From a checkpoint of a small transformer trained on Wikipedia.
Architecture: RMSNorm before and after each block, rotary positions, tied embeddings, capped logits.
Each number is 128 + 32 x the weight over its row's rms, rounded and kept within 0 to 255. Layers, rows and columns count from 0. Numbers have three digits each. The size before them is the row's rms in percent of the matrix's.

# k: layer 3 attention key, 96x128, rms 0.106, rows 81-95, columns 64-127
# q: layer 3 attention query, 96x128, rms 0.108, rows 82-95, columns 64-127
# v: layer 3 attention value, 96x128, rms 0.116, rows 64-95, columns 64-127
# o: layer 3 attention output (transposed), 96x128, rms 0.115, rows 64-95, columns 64-127
# gate: layer 3 MLP gate, 320x128, rms 0.0862, rows 0-35, columns 64-127
# up: layer 3 MLP up, 320x128, rms 0.086, rows 0-35, columns 64-127
# down: layer 3 MLP down (transposed), 320x128, rms 0.114, rows 0-34, columns 64-127
k81 056:112137121174128133094092109113185057073117099174155132090114171138146143131109161159133094155116102080175126179094124119152147105106175069110149100115139138094090153123209141134167100118132032
q82 052:153116100160152120162100090145030126143126108117091081080087149141125131104127132164126125120099114111138088068095121134105165176140122078112137119061095103123122117063085144194138179112121146
k82 053:131182112119108133102134117160172100096165113143141171136146097165137119185127151141102097170097125112109153138150137097160110043117137160109115134173181165143048130120131136130128064170149091
q83 052:113049153083064151126148170087113086068142167145132158141150103095158134107119207089138163173157132131169098128136160106150103146117091176182182158144158158184152154169113134105148195146119115
k83 066:086130119139145115173119114120102203113136098072122132143123159114096095125136096131109145104140130104105100059132121134090141123053105053117122177150115085113183104125115133120088136105116190
q84 064:139063175132073118101146184125114103132136128131117117144172115035097148174099130091108127140172178109124116063161148136136106158101048159173122143128123128225143143166164113108180162135137153
k84 075:092082082143143115182162144174117158158135098092116153171118134122113081065165107110154132113150174136098163148089103136122111107095133123116078131113136090082175086189082140116090116154044158
q85 063:080166144133138113150159144137219159162124151120097097118147120089150130100131145090121085160151161159118082122085129133119114085147204088129095150143077144103118120149217127123120121076134137
k85 059:140108114156129078134147158105139117104095106096131137177142131108183156162205127142104183123058121075085111084146147086164142141131112152088116124149162133122141135153167082134141144156114080
q86 062:131155109123071133192130157075149097135126169127118150138133105145133172094183138142151087110127155140108132106055128152106092133215183216139108139111105098159142107184171095154174168177161123
k86 067:104049153175127141147198163113126132105127106122151100103117129088177185135141111153173132142102132150162087101138102082172103102107083119069162158093114104041131122132107130171072160122073169
q87 082:136084109115169125116133094086134140093107127132143167167123130132137129128127147130163171094089117136115156113099150124152114106135086136137125138080112135155080120106087135154111088177120086
k87 095:178173138107137180126063088131078156127144151153142137150121138231077113148094110145152106095151130183181136138157127197127123179118156131141146103133121159128077167082099125100172111118112176
q88 102:090156101128121133132125158144096095098103119129106107122157141072189128130135137116066126180145190089122135165203130099143168126109138100151159112111168119126129098143139127118126164096179154
k88 121:109087148114132082075153071110083115130123080144100070108186158103095159189116097093116210141123114185128104136118161068184109133150117089079118105187143063119129131153089187185155139133166200
q89 130:096107122128147149135148131073115095070162121173141180130114125113147116106108099172132114143055111138131083134098137105163110161167159090218129108119108090140093105086056168142138060121096117
k89 120:122126064127096169109085124101173140110138136098136161109124124058130144128121121157126117169155156081147145134112099098117150142085096135156156137041090150051108092127139100119148096030127168
q90 143:150029147090115153131148090130185145141093124166174124113113137132159144111130153071198115138157104116107110062125184109108114105203097133106094128148091096107069083193144105182130158189128153
k90 137:130129189109079157211152125093188139135132170129171161106155130111163134124099147133230080153134075172166081104137033097110152111110082145107124110080168100118153080135125094159058140099141158
q91 145:139095124082113159147118071143132136183120130185080193113094154188083132169194156159142124121182166133099106073048084097161143147122107152198139110180091148092220164134155142117116165145064101
k91 145:120153161144137210117181125161087141136150130161133107118096085144103182156130128112166177071076132091126142088098063128147072099143153144123129187059098161091122125146141134146112121119095201
q92 148:084207157102122105138093166139188126100121157145123204155113145109184151105094113073144135109159144083125144168083117167181108204066104112114134130171136200111086197150128118150124128118097121
k92 136:107134124139127062065159092103164157155116177130176118151120133068099092101142145165209139090110110001122164175086145135134102171156151129142114166132103129118158094141139185123199132139147141
q93 161:162107124160125109142130166092149133113145118119185084143168107102177099140078125149118133141145129129163085091042103182200131162068161117099076131185043184107135107135121098111108155084155104
k93 155:112124139156155160137135120111148108138106119135255081152159146103131118172144174098151045114084157152122124030106110174124134180109147119120139147132128170121153109169133139157099113120114073
q94 143:130175147167126118152159131181140148162165084107185157117126172142169092169124096217103127097123054126120114107114111129121006150134139143146114146173135157142071147111084083118118127110082094
k94 142:101105171100099064074155086092178130155127136116192114154135120171159149142158125168042180141151129132090158083111132119081115171120103137110097193028143130171136110149151141121167123087129061
q95 144:160146171082144117129110158104114112117108137120180179191120088104139104142091112125151128096155166131153028155141128111153134176138204083211101162083109133116086127079178124099164151121094173
k95 138:166093056136131059151143143119100173159127118130220120150101136127139110102111115125130114046109143051155114104142132036152168175137109113129153119122136135106130123145139155133139157105112127
v64 103:148117112200141149157123129097139162125144179140119064141125184107141129099140138106109116180138151112090135119137144103161146122111078150135209132120076125141094105130137135147163132127106123
o64 101:139147117193145138128069128108128137106093146126088122139143142117161144082147098129177157151104133032112067169099116120156121154112097151104194119158091138140078111100120109168155110161136122
v65 112:126135112104149118141145178059111145103126111107074112144120128157076144102140177187153123152086118133144119119111116123139100082113140071116058098121194132128121136085082100169162134108108113
o65 110:140097119125133097167168184081144163126123105154097096155102160143080139111119156182162134129099127176156136080117157103171121080091142093165093081114174111098142136107101102167162122100101127
v66 106:217125131135123127118112119097145122084202114127145175080160069121138140160156140120121110085122100134093134142164141133170162116161079125155098159142164172079129135142107131175129120213077140
o66 100:151160139145117114132125120126114128107175103106121195130157093097171161161146161102118119094157160086083142175180142118187170094168113129133076152141124189097141149089097137148105148183102188
v67 104:137102097155121141124146111107115162142155151102108158151107093195075102123084140118139110133113131145087144148109111109128062165105148151092224122161084144111111138143092095079180139134112099
o67 101:143091129141113119134134088072115180118162129112102201120084097189091100131086109118133077146143139144114175139136147136088057153105103148057212142181096123102076103115109098085168135159111122
v68 103:032137144061163100144139114133117103068125080103122141164130178169085155116099121202193120103095162167169158120154105138122179145138141141148157165136114121155105108136139150146111109121147114
o68 103:066144173086158092132145122105132126102135074126112162174128167162102135103123137191204130102107160167165164142186089076171191144126133146135133136137116124158119118139145186130167102125112115
v69 098:186130140162171145093115167132139115076139177123122181144164085113124112189159083125129128124133086110159168090111194142129126175114134115168176141079079071155150119113113125137174194130092145
o69 097:159150168133151134090159147127146139077172169073115166139183129123111140139133108103117144162098095196144120109118146079152168123122155112140157106056091100141210178127114114132172179109116194
v70 106:219139144165183098143126136108144104144158102152169156129171000153149165115142098113118114139129165141139134118103114131125111133128150142067179092128169151098124133149140152154080077114136182
o70 100:216118137138142127122158150113110118174150129155172125123160042137130179132131085067100083130080195196143152102114167135105100114164148112087127086106153152131143129149132147119092096131145188
v71 114:120107161151139112098121062135128111051000143215138189173122179140074113099156071095127092138135145128142107108110137116157133162117136143105128110153145155135052117130114148098149133122106099
o71 111:151116161151111105108147067130151083064062149180136200136150185160080092165156115113112110138141173177128146147098141094131178168147163132140146118147116160125075126109130112123134156160136076
v72 104:109126132128180133120087091147103158038122108124172107189135123091071181041100149156096137049119110113144147119120119113082145124122112114120183124111156128169099160154084103162155146146187130
o72 104:120102142063139124150168087123130123030144111140181100114136146111087151094122143146065152044143154207150145125131129109144176112114140137131175133117149119144117157163127092151127149162135137
v73 109:130123101168073120191157121142119120109175141156099120178184145134166058145158131106155167149113146126138111155120113132073057136094099126130125147079229137120160100166129156058135097108119156
o73 098:121123116098102108204182092134136104137156171163107118149157150152156041119190184105128148158124144136149140135101126141126089149107112127090146136097203148138167087138147192061135099129139142
v74 110:248116162136173153149155129144144159175050112173134140111124144099137068137158158127114124140102120124080128183103101142082079167185130126165109142199185140115077162146134091128112055077125119
o74 106:241145178078158128125143146117136136162091107125105150098123141103169047150162148144075146110117103151120186109080135156071068173158117150171118128186150118123104176082114079129051090084123137
v75 103:193140135150111098195135113190132122096122135067113113095054126147119134146171138106116120155116125122120107152117094127169139145112116101144155209113123131133141109090126088179114127142151133
o75 097:192153123171118074224142130169100111094109123081088085126072117155127186144156128134110107173089143120127090133068081123184168151129128128145149183097105127114153142106137084161147116103149151
v76 100:176090191128152140207154136099130130160158178191106074116180115105093082144081158146099115119150129122070115140085116142153186118093080139153167124129062129118061134174133151080087111140109156
o76 098:173109164149170160134104109100115148120130170174124092121185090077123108126101142172119136111137070042123138142088110154112150124085081163142162098152109122108054119111112096064119107130143135
v77 112:123128107208130124088131075151137157107138150163064110154103145157192118134045093142120171138103106125161099091103136138142160200130118110113084142112061158106118117147139109144122152133161137
o77 111:117091100185122152091154112142137151113142148194053079154091140163157085166057100124112159126126128148166126103120170137144180184097146124118092162096074142122106094131139091132103173147157130
v78 103:161098175134177113100121170133113072049095101124144165177171100132127113148098172087131095119133100102099153123130120105145064119139117092111083104125074126140105124178107099135188145063112112
o78 094:160110187159171126117131183132119104060095097110127168151185121159094114139115191104131134125121157142092176145127092096134065115135118101074085071117064111151164162141129081101175169085142147
v79 103:144128128140141120103141066149113110129082120096124101092139130123137130188144132204155150081111123150131098176143066179133154137074155118091137072150159127106141155091087164142061112062144083
o79 098:124154134147130125095164098109094125174126119100126088110120108123147099160133120160120095043147158188086132134162048145125143138098126143083117103144144095109136122102122162134118097046096056
v80 100:082088123094143117105174134149110128164130167171134143125098111120219128106101130095171156148158112130122094132100138160098102163092138130133142114190078144130089208187126128159137116140133117
o80 100:118118126061142134090182161078129084166126157162118119135103102126178073139118162112185161148122145195161097099102127145130117154127130154133153112151077154132119196159105101161161185155108115
v81 100:077133112131171122123118103089148118121142093105116124151144152109126082147128051189145101079155151115101140127099133126126094095170130132216089147163158169129127116147116104155074180096151119
o81 096:077140156131158126113133082077120122113115107120107101187124147130086150126136098163169116095130150115132120107163093137163085078140131107176077147162188159147168134109118065117124135097124145
v82 111:174127113087215123146136123138168087144096169136108116149102097122127082100152116081118142112145083148092124097113107134093158092144140081105153132103121130156123130124112143180165091109149185
o82 110:172125105081188110155115124126118067125101139137106117129101089125117075151153138062113148093168106111094124134138135157055142101132137128104172089086126118148142120138132170188126102133131160
v83 114:164136142121153133158146130148102130059134116104111148129106106180127147108055107129152116061148111136132104134174117125116115122163125146119094116074088104101156159166163142147155106164131083
o83 103:185136147089117123156149110102139125061110139089108134117082101191137148081081134113182102051147143179112107108146119090107099115169120158123078128073081134137173152131115152153156126165148121
v84 110:176077114150149132110127149105143132076117095215140106126159125166104155157206145196123078193112111119107116118131124138094176089153123149155105178160099099078159114156167161133155122183154134
o84 108:176144105125146145080149152118122171094143088182141092099167105154122133162183137186106089202165085138091118098153088093104184064110125153136103192183129106097151108137162166145141087175118137
v85 102:133112110119096139113126067141120150093098127150161122161128011091116082073135158077103157142076100121144154129166143102073173112100072081147138097179082094093133145146126126101105083118107080
o85 101:154105090100084114139132142135099169104127156135147107180120054124091034097178175099098160137062158156157139134141101117075189102122105099164127073176066079119166138181091106095111160139095111
v86 110:175099111158117099160142128157149138140074104055133095073203095127109124133130119105138111088138165157147108157095132099126116136138115142172161081116094141152102120110134156093051131125114157
o86 108:134071105209133112132145100140147166131100089094155086113181109090102103134114136072170111096139118105126096124157117096162082127138141131178136096133126157155087087083133132096084114131107157
v87 104:076172175131162140086132130114078143160175090136121199132110077073169073181113098104126136134071119134106132140158127119112205072173128145129077095139043126159164164098150140111149082132142121
o87 095:076145160107154104103107102159115128137179088133183160119131076063177077195141111070131151134061122090123136111119137146095201086166140140151053132160055135167148103104129146119155083106134111
v88 110:051122180087114115135125155100176144115224139186058134150152099135109153159117161106129133111113143092111120068115150119153139139137145140148145122117179141102192175183186158075094145111148084
o88 106:065142145105103107125083127125144132104175125158040140123181073148109167136102126119103138125077146098134134104083149167113145139180159113180156138105159166122178147161166148088095150104161079
v89 109:099083138121206110134147121142164186136063190152117154173129049124156164190101148106149124114126179106184108127151121084061137093135124156078169088152139135123108091089101141115188092170102124
o89 101:113123139102211083158146154149171192128089205123111146151157055122173134202136143094151121135133185125161114156140123082065145122124159141096176085155154134114122094115131123112187137159098142
v90 112:195128125080044111154119069157085120184117155111145144184121117120139119133141039150120100173124118125120129123152164085145129087153117126145117116144119159180109129174103137126103148131088146
o90 105:179139167071068115116126114164132144160093162118142120152119129107136135145144068140129110208116119139130110148174148091168115109131178155121107072150134168189133122147099154115112150103077179
v91 101:148117146154112153091127178106115128102059157162128181140109119111109099194091164196137149110149161128098094116151115119122124142082110143080099100117121162132125173144122101108121163154135116
o91 096:154121154150110119083131157134132085094100184157144156117100110089134113197095139155083122116161193120088098080159124130137121169100140123078099136147125142111134206145147086115142125122124118
v92 108:112129149157214090145127142133095172143109116107127159143057130134119169128189115113156096131143082138131123139135128073142103127109083147143179150106176170105091141115146126121125190131120099
o92 105:126124145156202083161162094133140118146131128139121146133076134142077183149178117114146107137145088192073139127122166097179121133128084136165167134101153192123115115130141110109135141120065090
v93 106:147146134148162145141121160147120121103235109132130116124079143153166084106173120142157099109124142140104111164078112128105138153096125106177153078138156084161131161114124182116141113120115140
o93 105:122137157144146165123119128139122127085199083144133078114060138143178110104162109136213144107135123106122123166079104132122125125103112096163163082160141106140116165069122196110144136111148141
v94 108:160144148250114152135166133132122110173156124134143164136115158161123150167176100148147135088082092121100083146113124128111180169122104111145103090140106071127138120128145151129158142111107101
o94 105:148161147189107138094128147149098100146136132129113209154144148166103141161160095179157128066077037110102048126121128137074130157110118110139110107156117064110125115090126155143131184146132097
v95 111:079111121138148159087130112148137141090140169137187108101149125142087112167092074148107112141118113128150118160083128103128111131173142141083161115125144110107170125090116116099107124092185101
o95 101:086116105165114130092148091135148136093137146115196108108162122123091121171096097187119176148111123126124100118115135125123115109185113138063170142108155095077155104064112090122082109109180073
gate0 098:139071121173154076117115084126217126100105145129124122156125153122081133149166141124153139115132115105174188102151109184128117151104125145095174127095147124089120103135125092179232078187117117
up0 097:138215166128064142121130083159074145096134070133120134102090149145131164127064111128152123105169104151073147148133217139125096154151083168101139184179128120120105171119108136133124155131121125
down0 094:218098127116107135102149117150156154092107169139174142152143146144133129098146161106082133103120119140097114154186080167064163133179151127092109144115156138142126087157148171126188154183146157
gate1 100:133131138142135170083152155147090156081173120150082128147163110142084115162092107134203131113103149141127204088179134162119129155078154135175168069089160128117111142135121112145115071188123125
up1 110:064113096171157111093127141151118147114142154171118073121118092156122147104078113094160112118101090109088150168158112119114128151145108124148078149135123101155096126124207145162138113129212112
down1 103:087043088161142165080084138166128148163127196111137077084132079139103096115131101191108127182165120117102116037165096135126158086123100124094135162151133137118153146115150122144161069134134067
gate2 103:124093130094161113148193179041183110095117152128140132150130170147177118105092129107165160167089159142133140186144164146207153148140122154140065105137088120100132118142147142144125183107088064
up2 100:140137082143174146116115102111155131127134149091110107045119076173096138180143123115188097080137096134130131116100151151131093150159139109163125109131125135134048070116124098140134151087113118
down2 102:155149117108152129153160148128113101117150148080160134173148155133142140084146100174073182154136125205127097111163100094099102103120133123136141106124120094155164120124182148109150072136156149
gate3 105:132124120086112094111083069107156118154204129109123112177132109245113111152131145177143106117157183157123176134076120176122175159124088160110152091122083124148147234122116112067191155082111131
up3 101:159171108155135170170098131124149170094167130084128147148198135153135123083073154074096139116115107139152113139091140058107139157133081134112143127141177079099145128095097161106146159141106111
down3 102:139104158097129074154104121155135127123117115158112090138121129095177171101142148147179169146144077112106153090193164163178077110123195097114163132125124105167113060182112130147148152160127124
gate4 098:160145123059131106109179139159149141078152081145105147132063157082126176147126124137142114141122228127124144082147143163106082116100162139126147115105123123080082053157100163106137059132129140
up4 095:172165102080109067117172086123135145103117118084116205076145109097107155141121135139102106163130139140084147069174146126079115176139142134151131152137128117145111163122090163092172205100120103
down4 098:122109210130185160185103154089109111123082077189111081121089094130124115144067108078181211127108127109159115090095148088147117098124164108130186103146108085139096142122098117146102106175139137
gate5 100:085114071147133116153159079095117162124155158118092113150144109175125102114088127138157086152094123122083186108116111126105107095130139171158132153191118099125169085143146157138116061135108164
up5 099:132125136175082087087152062203121114126102084084130125136152166132146123136115131138131168116112152107122206138059098169126081110108086169181083133156147165132122153090158105076151094152160106
down5 097:142129094130103149211118146124156067116071125179097117180130141096074124125120111164179129153098091161157080113146204159130143146146163101121093106114129130099053073123130136110092128141148094
gate6 087:140125141170145028113116088138148171143119103193114132129142113169157083083134193185127139153132097110165144117128180189120147162115144144158101152116144141149159178162145166102183141144150122
up6 094:153097096141112135119099116150153157112110141127101139094177082148191139115152173193112091163137108069146073081125194142088150145154128096132064120158132200109197102152154110107149139170166157
down6 098:126120122153122212173088148145151145102121136114090090107098092124144126173105130047135112067120139107125080117109136042088134144126088100129093084110136157110099083134136076124153108127146147
gate7 101:153128144098165083125185146154102110089180110141178100084119106143084111148141090112167189036133070151145081077149125124177109145133159153133145122119170128149136124081112142162104148139093128
up7 106:156111141129088118150111155181177086131137112157146153199088150125066060120076115133125150131144078118082085089156144110127118107130111103158144186111096115140161136119147058158145053127143168
down7 106:170120099070129130138145124122184100088163081113141127168175116156099148099089151067127121068136099175147081106166143095164104230181121113154162151094099128149189115105082190157149140150156114
gate8 095:185138140146156154156137136165123152120131122166167188102172128083127114103134179194163150160116102147116132145150123121092102127098117194139116108069150130116059118106134100090115140122098112
up8 098:195131087121114157145117112144118129119108101180178045170133158102118137126103128139128116130157149079188121160110139187095099145124097157162170164154135142078117126102118122080074085182101147
down8 099:118103099102099084101116094078099081172084138077117106217102143121110135150164118117121119094111166057040126194111132176099147121109111078179141171132110136133170108158096129143085143148163135
gate9 099:162146130142074117173104133136091148078154173141108182145100097124149097102126120103151100156147118116084154130145156216119122138113081162117116148131178135079149134101106126083127113129110107
up9 104:129150145167137166141189113157174130160116130141107050164092150138133139124085107119114116080072105163109136116095062045137142100164167157089119091128093100138129140133105146146104127102131127
down9 104:120134072142110136168119153225129136128139213142108123137111128135143142093100120078126108175147129191103114134099000177103165103088123171138135177140112133172168118128131093114137122127163130
gate10 102:193082128147125079161119104090151089051142131146125087121135142127089129097159189075138078138138144161127120102107152123117143099144166078074175150118172162168127200179071121129085166118164146
up10 099:130076108158147081071138064129133178207096094144100139165211127119142157148100132172099126107117150137110145097144108075113082109144106138099106149094129168148106148087101132061136096164167123
down10 102:140148188178151136133159142096116144083198130117123101087160140096094145072076164135151116139084141185107119125105128128101129119141162136093145098085190136103103193175126111117116140186082155
gate11 095:110131099151143141118096103125175093162141096184154173190122094158075107130114074115117130117146148101082154152073128186144118181103186098130115188053100121146152155124134186179082119152152231
up11 098:115150099112096094080162103087157128175149122089100085155161125082128139129149080112119143154140134111110123147155120081093118122122101115144173130085125118164165048167166131150117164145102177
down11 093:165094098122180056129104122121124111083153185116149170117100137141098167128150097134169101130107104086107036180120116098120143134158114055108076096168094169118089161111081086113153144160168155
gate12 098:128139136119151120176110111101240157119125156169127122065129117098176077145157199163193171129141119129152057086149155126131127132161116135076107141109107134075145150106137164134095102158115100
up12 095:125143063159138150113141100119109116101173133050125177145102102119153167157104098153130118120095135074117178202078156095097148163133160111107133073140103169156070112143066145050153126168134135
down12 096:080076147157162135165124146148134154174135145099193129170120122148115156086161094091147079147159169114109078138141048196136154105158131144152141114117211129095140200156098065110133148072138125
gate13 097:147179129150149168162161127122135145090195155166162139177188128111125149115124118095146083142131077118133111149150155115168128130186127181143138066094152102134091171100092104129110158179139183
up13 096:111140140070121107203135108104176145117127122107109168127107115101133143107195082136088119095204121161091152075135174171126090059109181177133117099096106063078113142110115124116161111154110087
down13 097:168147155100153177055140082099145125094105127118137116082094096149132077166154050130155168156132100119135172184124136088115148122142086084106077109151106163152101090074175122182096212137083181
gate14 094:154168123097116112075096173163168156103099166162160174139135093181106136097084150165251113099098119108087141128187167120110144097151155118144125126093149178093077129126171050193137136103055135
up14 103:145157147148149168138179139116030127099104150131108098113129135069113127155102121072001141130116115153150122070115149131145113166188111128076148145145121105139140113145109138121137167143192078
down14 106:167116074086153100116105150169126156138113121177150184135139114111166135068135132107254138077087153095133104154157086108144117124163130136097117118089165163062068129159150075144119091068092169
gate15 110:124144180182112121136192114125133147109084152155163125128158099104131041146087133190174099120109136161125141088135111077181161092101134153185177183122144146099134126144132122108157140132065114
up15 111:201160149141130106121069203120092094108085182117165086177223081130149132154133182187153152102169122142165137110068158152156146164142093153107166159117170111129159123127167086099137120096157113
down15 107:102135073180157113129121176166114101147135140179082102137111151134121122112128157095064127155205093134061107069148124143062090145134102117133117125141109115126096141140164143168160175121183160
gate16 096:160147128151104121077127104130114155155102084081143117162113103118115112139110116167092144123159185102094153115113086103156086161054113097083065154159055171131096146201105106094160119123165143
up16 090:107157174119140030129105073187085085100142109135167092136135059133102103062127126086127123171099128117128048143145133099181110140106184101110124084154137107120126108107128139169056124099154197
down16 092:103158088108070150079068173128145160136145152094161127106101104193170133122133155131137144195154098090137068119116114109109123143120138101157131077099108125147116152138178119097118095089141105
gate17 099:131110128042124065119122108138139104099033133107117095128091090202163130159125164145168160116126164100138159091078148181160172063155091159178080069111104107094124129126119114128161160128153126
up17 101:066152101079148138097127163094102149135097156119129135157180167083087102108128150163133171102132042106111140110093078120065075186060121193161138157121075157119166156082144175147108134118120158
down17 100:095106142108138118170039106173160086145094121150109097111124099115154162178181100144140108156125156022138081172135095125167103076180128097093116121184143147153066148147113118114114118140116167
gate18 104:078166154088113149187192120102138116185113072111092194166123161151159105145105107114134172120127178224120125072161125062110148106145135128140106113067143126145093146128107164100154106131151172
up18 115:158124133098143137116126107136145141166155117154144143146163162093135082144124092151165112139125112108119103091114143134131133084114196136158000121168088154131157107139091131123129102110133197
down18 108:185115151178098106113107108150138143130160152148143128117081107116164159161084096078146142096131122145174109157077071140112169116133138153110095137137184179155158072085146096137121085092113089
gate19 099:130074162105103092096109139107192121166141130105126112058128127171125115135166143197125124146140149127147111167073191169103168129140079190167142165162125093151092117146158113157120122169064144
up19 100:060155146151168165165154135080091123132079119161185125133097142090188156171150122118156107084084109130133186161115134137125130150194145172107170110167122115134145122119107154103130088178080084
down19 101:096140108151101172166168080077111118150092092082105091173136196162116178139130126152119093117130138165077096178122165112154164106092171139098120081109138105076105154138109080153144113148158150
gate20 107:185127083106087144123148162167112122133066118110119100120098124110084119118112142113127118111075116138140084179112114137196161108149114169110104079118145092076128090148125135057085180146105118
up20 103:138170121106101158124193129101097095083207086091152114167067142083152191142159106128124132147080165139118109098162155121130086165173161175111110124102177123149127151071132126134148135093151117
down20 104:107110114110176098079111131125154218125095181160187110116142118162157090114109094112143084135217082189150133158141137116120163127094130128176182164171071091164166140186177109084083109149150123
gate21 098:123129123178130138120136111099155172131146072154146117205084160102132128158098169170146111116136137130111070142170107051120153108213138132137093100114132167199076134125152096199124116118155133
up21 096:121160093134130195087116157098075201142144123108142168129139106107136131160132119105113104080178091135174156165129113155129093109183105161178143113093108163066104146148164092111148105171087137
down21 098:118097119101113065053131127160142076149114149165100071100141085127098119143202104140097121133123150110149200105098142167115089127121159130101098104083170135109146149163140138158137108121139093
gate22 099:141190125095128084116219114139152109147116111065122145099146145152071122139108156148168167159114189169128194116113105134147152163192101083115138119158100108086094153154085091113127113116091136
up22 104:112118095168134093123162115143108101200122058154124143086135145089175106174117196140116064142031171111085135143098081145073107149131168128159127120102070150130133147107080089143160099181119142
down22 101:085127136146143115080082218090049134081108185162077081139153146088180132140124118109124159085180107103113159116114157159141158113167178090140149172154188142107176124120150125102156138107184125
gate23 100:128171116160168065088112113161110174152114135157111145137099107086056148115092118194136158170091160113112154104109069112090080178079166181159134108136132083108066167089145079070135138112112166
up23 103:169121126115103129146138136171117144131083124147147084132133107172148155073128154179132109133124165102159129136175045162134181160118132113164127198158148167117137115069114092153075146101140158
down23 100:144102109119113112155171053114136053139147074180119089094168124102124128074125161151140181126134125069103072168156158155117089128096135137064060152154142210109203150090114094122135098085125070
gate24 097:147094104062206135126126131209109249144117123089102131143114186139103119127130142151166141139142105163101154134125085154081103116052191113082100124100159085073127159096093179173162091127117062
up24 098:136152143166137091110122089116154158107142168156093139135117074149184110119117133184104106120141129121135135159080140096094155186096066114212196169109053152162101166181141118126087077074077123
down24 102:097079050102156137151118121170212158132113079104091129115102137082134076093161131108185166130122188094137127129085125196155070135091200122126093148115156090165139155162121111150136176139088106
gate25 102:119140155117161138158161124174200160121174083160127132161123124125099129128083150140117130123135156151143072095102139097097069129145200110062114123155133093056149183130159158169155135143122098
up25 104:115169144166141112145118120120139145137164085127145116102094105129139136053121090080102137137130167164123140106141144137145118217081105117119186113164152078119123109122079104107186121134115147
down25 102:135117122103137069144024105127124091182116161088100169149132169116149128192116128133149106105077094075165138114139094173147141084099114087162087161123160167118120099126111130104113101146144054
gate26 114:107111132113111080154171080131091131116154114156150094118196162184150182113111080048145090144093132127083128121071117122109127239140150119156107197154132131139147171153088087097138134162113145
up26 110:109092143137127145137186084085151147137203168150090137174141095173129138171134121197115133100118065180119125195124081093154121153153226129093090158183114138119111111099131151171159115148110107
down26 103:111096151157099083146156163134131153096171096095154117113164192095129127152130101110129129145088147132119067106095088103079148127115058139139105090109127086209178139146137148108117102206132157
gate27 099:095168147120085073098110156121123114068124121141162112128097084150126050147112096111145188183104094122127137131134112112104068139155122118132168137142099124021155080070079104128143154139113149
up27 096:130188129149157128102115138110123111122165120089133164066182169128050124114169107098131119106138098098083079123102162110103111223172134186056092086159062145133104102133110096095111084085136135
down27 099:087127138149132119115144180153140188143117152126189134144094158133136118181202092103079089139092159155153184120126120150116144117122077114137104178108201107136099155121161117097114083131131148
gate28 107:135063121158183114134173118111098185102154145151126106062144116128059146079157099181115136118148128117121132158138188129141138159130051157124164161126149140116106216146124135130138154210073116
up28 104:156142219174157074110122127161157147147120170179198128119134123139110109129113156121107065156180072127136160112108129150112165148122063177126127170128106116150162139146158197078118160127120134
down28 104:144160137168103161142121126146126130120116092116122095156101146121164049143120122134101110097125124127142159139146178078109081069121187143094180087106088085109090065117089157165143133137180124
gate29 101:140100127129122065154203113110056113130100123124104135147146166137073092107083123097125130134170145158112160148122083087215148114086128138093106173108171093133170091209100150141135129158104119
up29 099:101172124081074080152111077101091133161166088084094141113090125122109103175147108092115087134151116178174154115116133152100094089076077086117153107100142046085098119114071150152129057143144108
down29 100:110168136146120147130102149154117080116126181157132087128126105170154142123145142149169125111069125089157080107154166113115101127127121107148168126111068169121135116104161075103160144093130119
gate30 091:192184115129175168174166112184137094183140123151128115129120101127130155105106146178129148163062058145137163167171137164133201073130088162076148094165136146103148121134102143099168142176130162
up30 093:135160141098149140143114110220091114172140080087106169151118106108108105141125132147134126081210109065122174129165072159178161205117190150133177153122062119071146144152180152094117162084180140
down30 093:131120126138147127184116095070146132094134158121100114118116108182105121193177102152131125136127123103146066119134162095094137108149140106155163117123112114128134134163174131204139132087144129
gate31 095:142148168127111080105175062139152171160163107111165096145115096097127126109154131124168170162129197106124147160137194162163152135114117141176170175124113123096157164130122097149203143107094080
up31 112:135109141114103146091122144142124158121177109157095136130186119048098165095176080114127132188147112084166095125144179092128085186109188120105168179124143082147172114165131113170148125156131108
down31 111:106145138142101108130000145097167117099091129123124089091103064117137143177116106102078125116139095053156110122129146120167122182115127090147127148168138136078065122128116149152153167086127103
gate32 097:105129136115113162100159123113104115100164127148123170132132135111098185181112171147142139173200174128110133167182110107073088144119210185149094069099127169172092146184090114143136124165155120
up32 103:127169139119107160152087089122069094122065103160142141143104113145125117161099150127100151140154153088149105134112089118180133180218118131130106124096137159113147107162074145175125137108113124
down32 103:133141164134092053157101125187111126160091112113103091134075088149098089085165142142090134131176107108081110116141129176156153121138120096090097129128139199107117106125092131159147100111180160
gate33 104:169084145109109111148109086148126129166125126139101086169166108139086088117112145151080098139098200143127139163160116111158121108143103122152120110086114126145116114117115130177207184190173091
up33 092:176195140117129126122151133121147095173155126091149138196161071119140099050112188191197161170113149140142147166187135174143127094113113161144141173090099131131145180126114150134132165103074108
down33 096:114116099124071132103132153127152155074086122177115057137142187148038130204112132149118091095124117088139134144096090125134115165129146103119135117196131171068132068135142110190147153143176110
gate34 103:168106066177116095143136086120119123119157172105162103136089047163105098068104164102119180120109126151130147127124123082124122139098161212111115155098106191121107125130087168104082125134094072
up34 100:136163114078085170078127104153128183106139111097100151146123154105109058184162105139175101117124230162088125148127123233100178103106096106181129095132123079095146094179144113151124124132157147
down34 103:156111099168103127154105125126140132130105170122197105092102104135140096159127152107188144006146109227155111143062122137171131140168080129132131190104127162082075071117081128125118064134096159
gate35 105:150071178157158090118171052166127130080160139161118130108149096091100059106114085121177096181150143148112087092172141077141121099164114128172108107118073125142119157132123145135131120140132091
up35 107:118164144114026158161130146093131120122113111084156106117106089073136131132146131162116168142132156178169164089172154124140119112171093107139153147141092083125131121169153076053084151165178097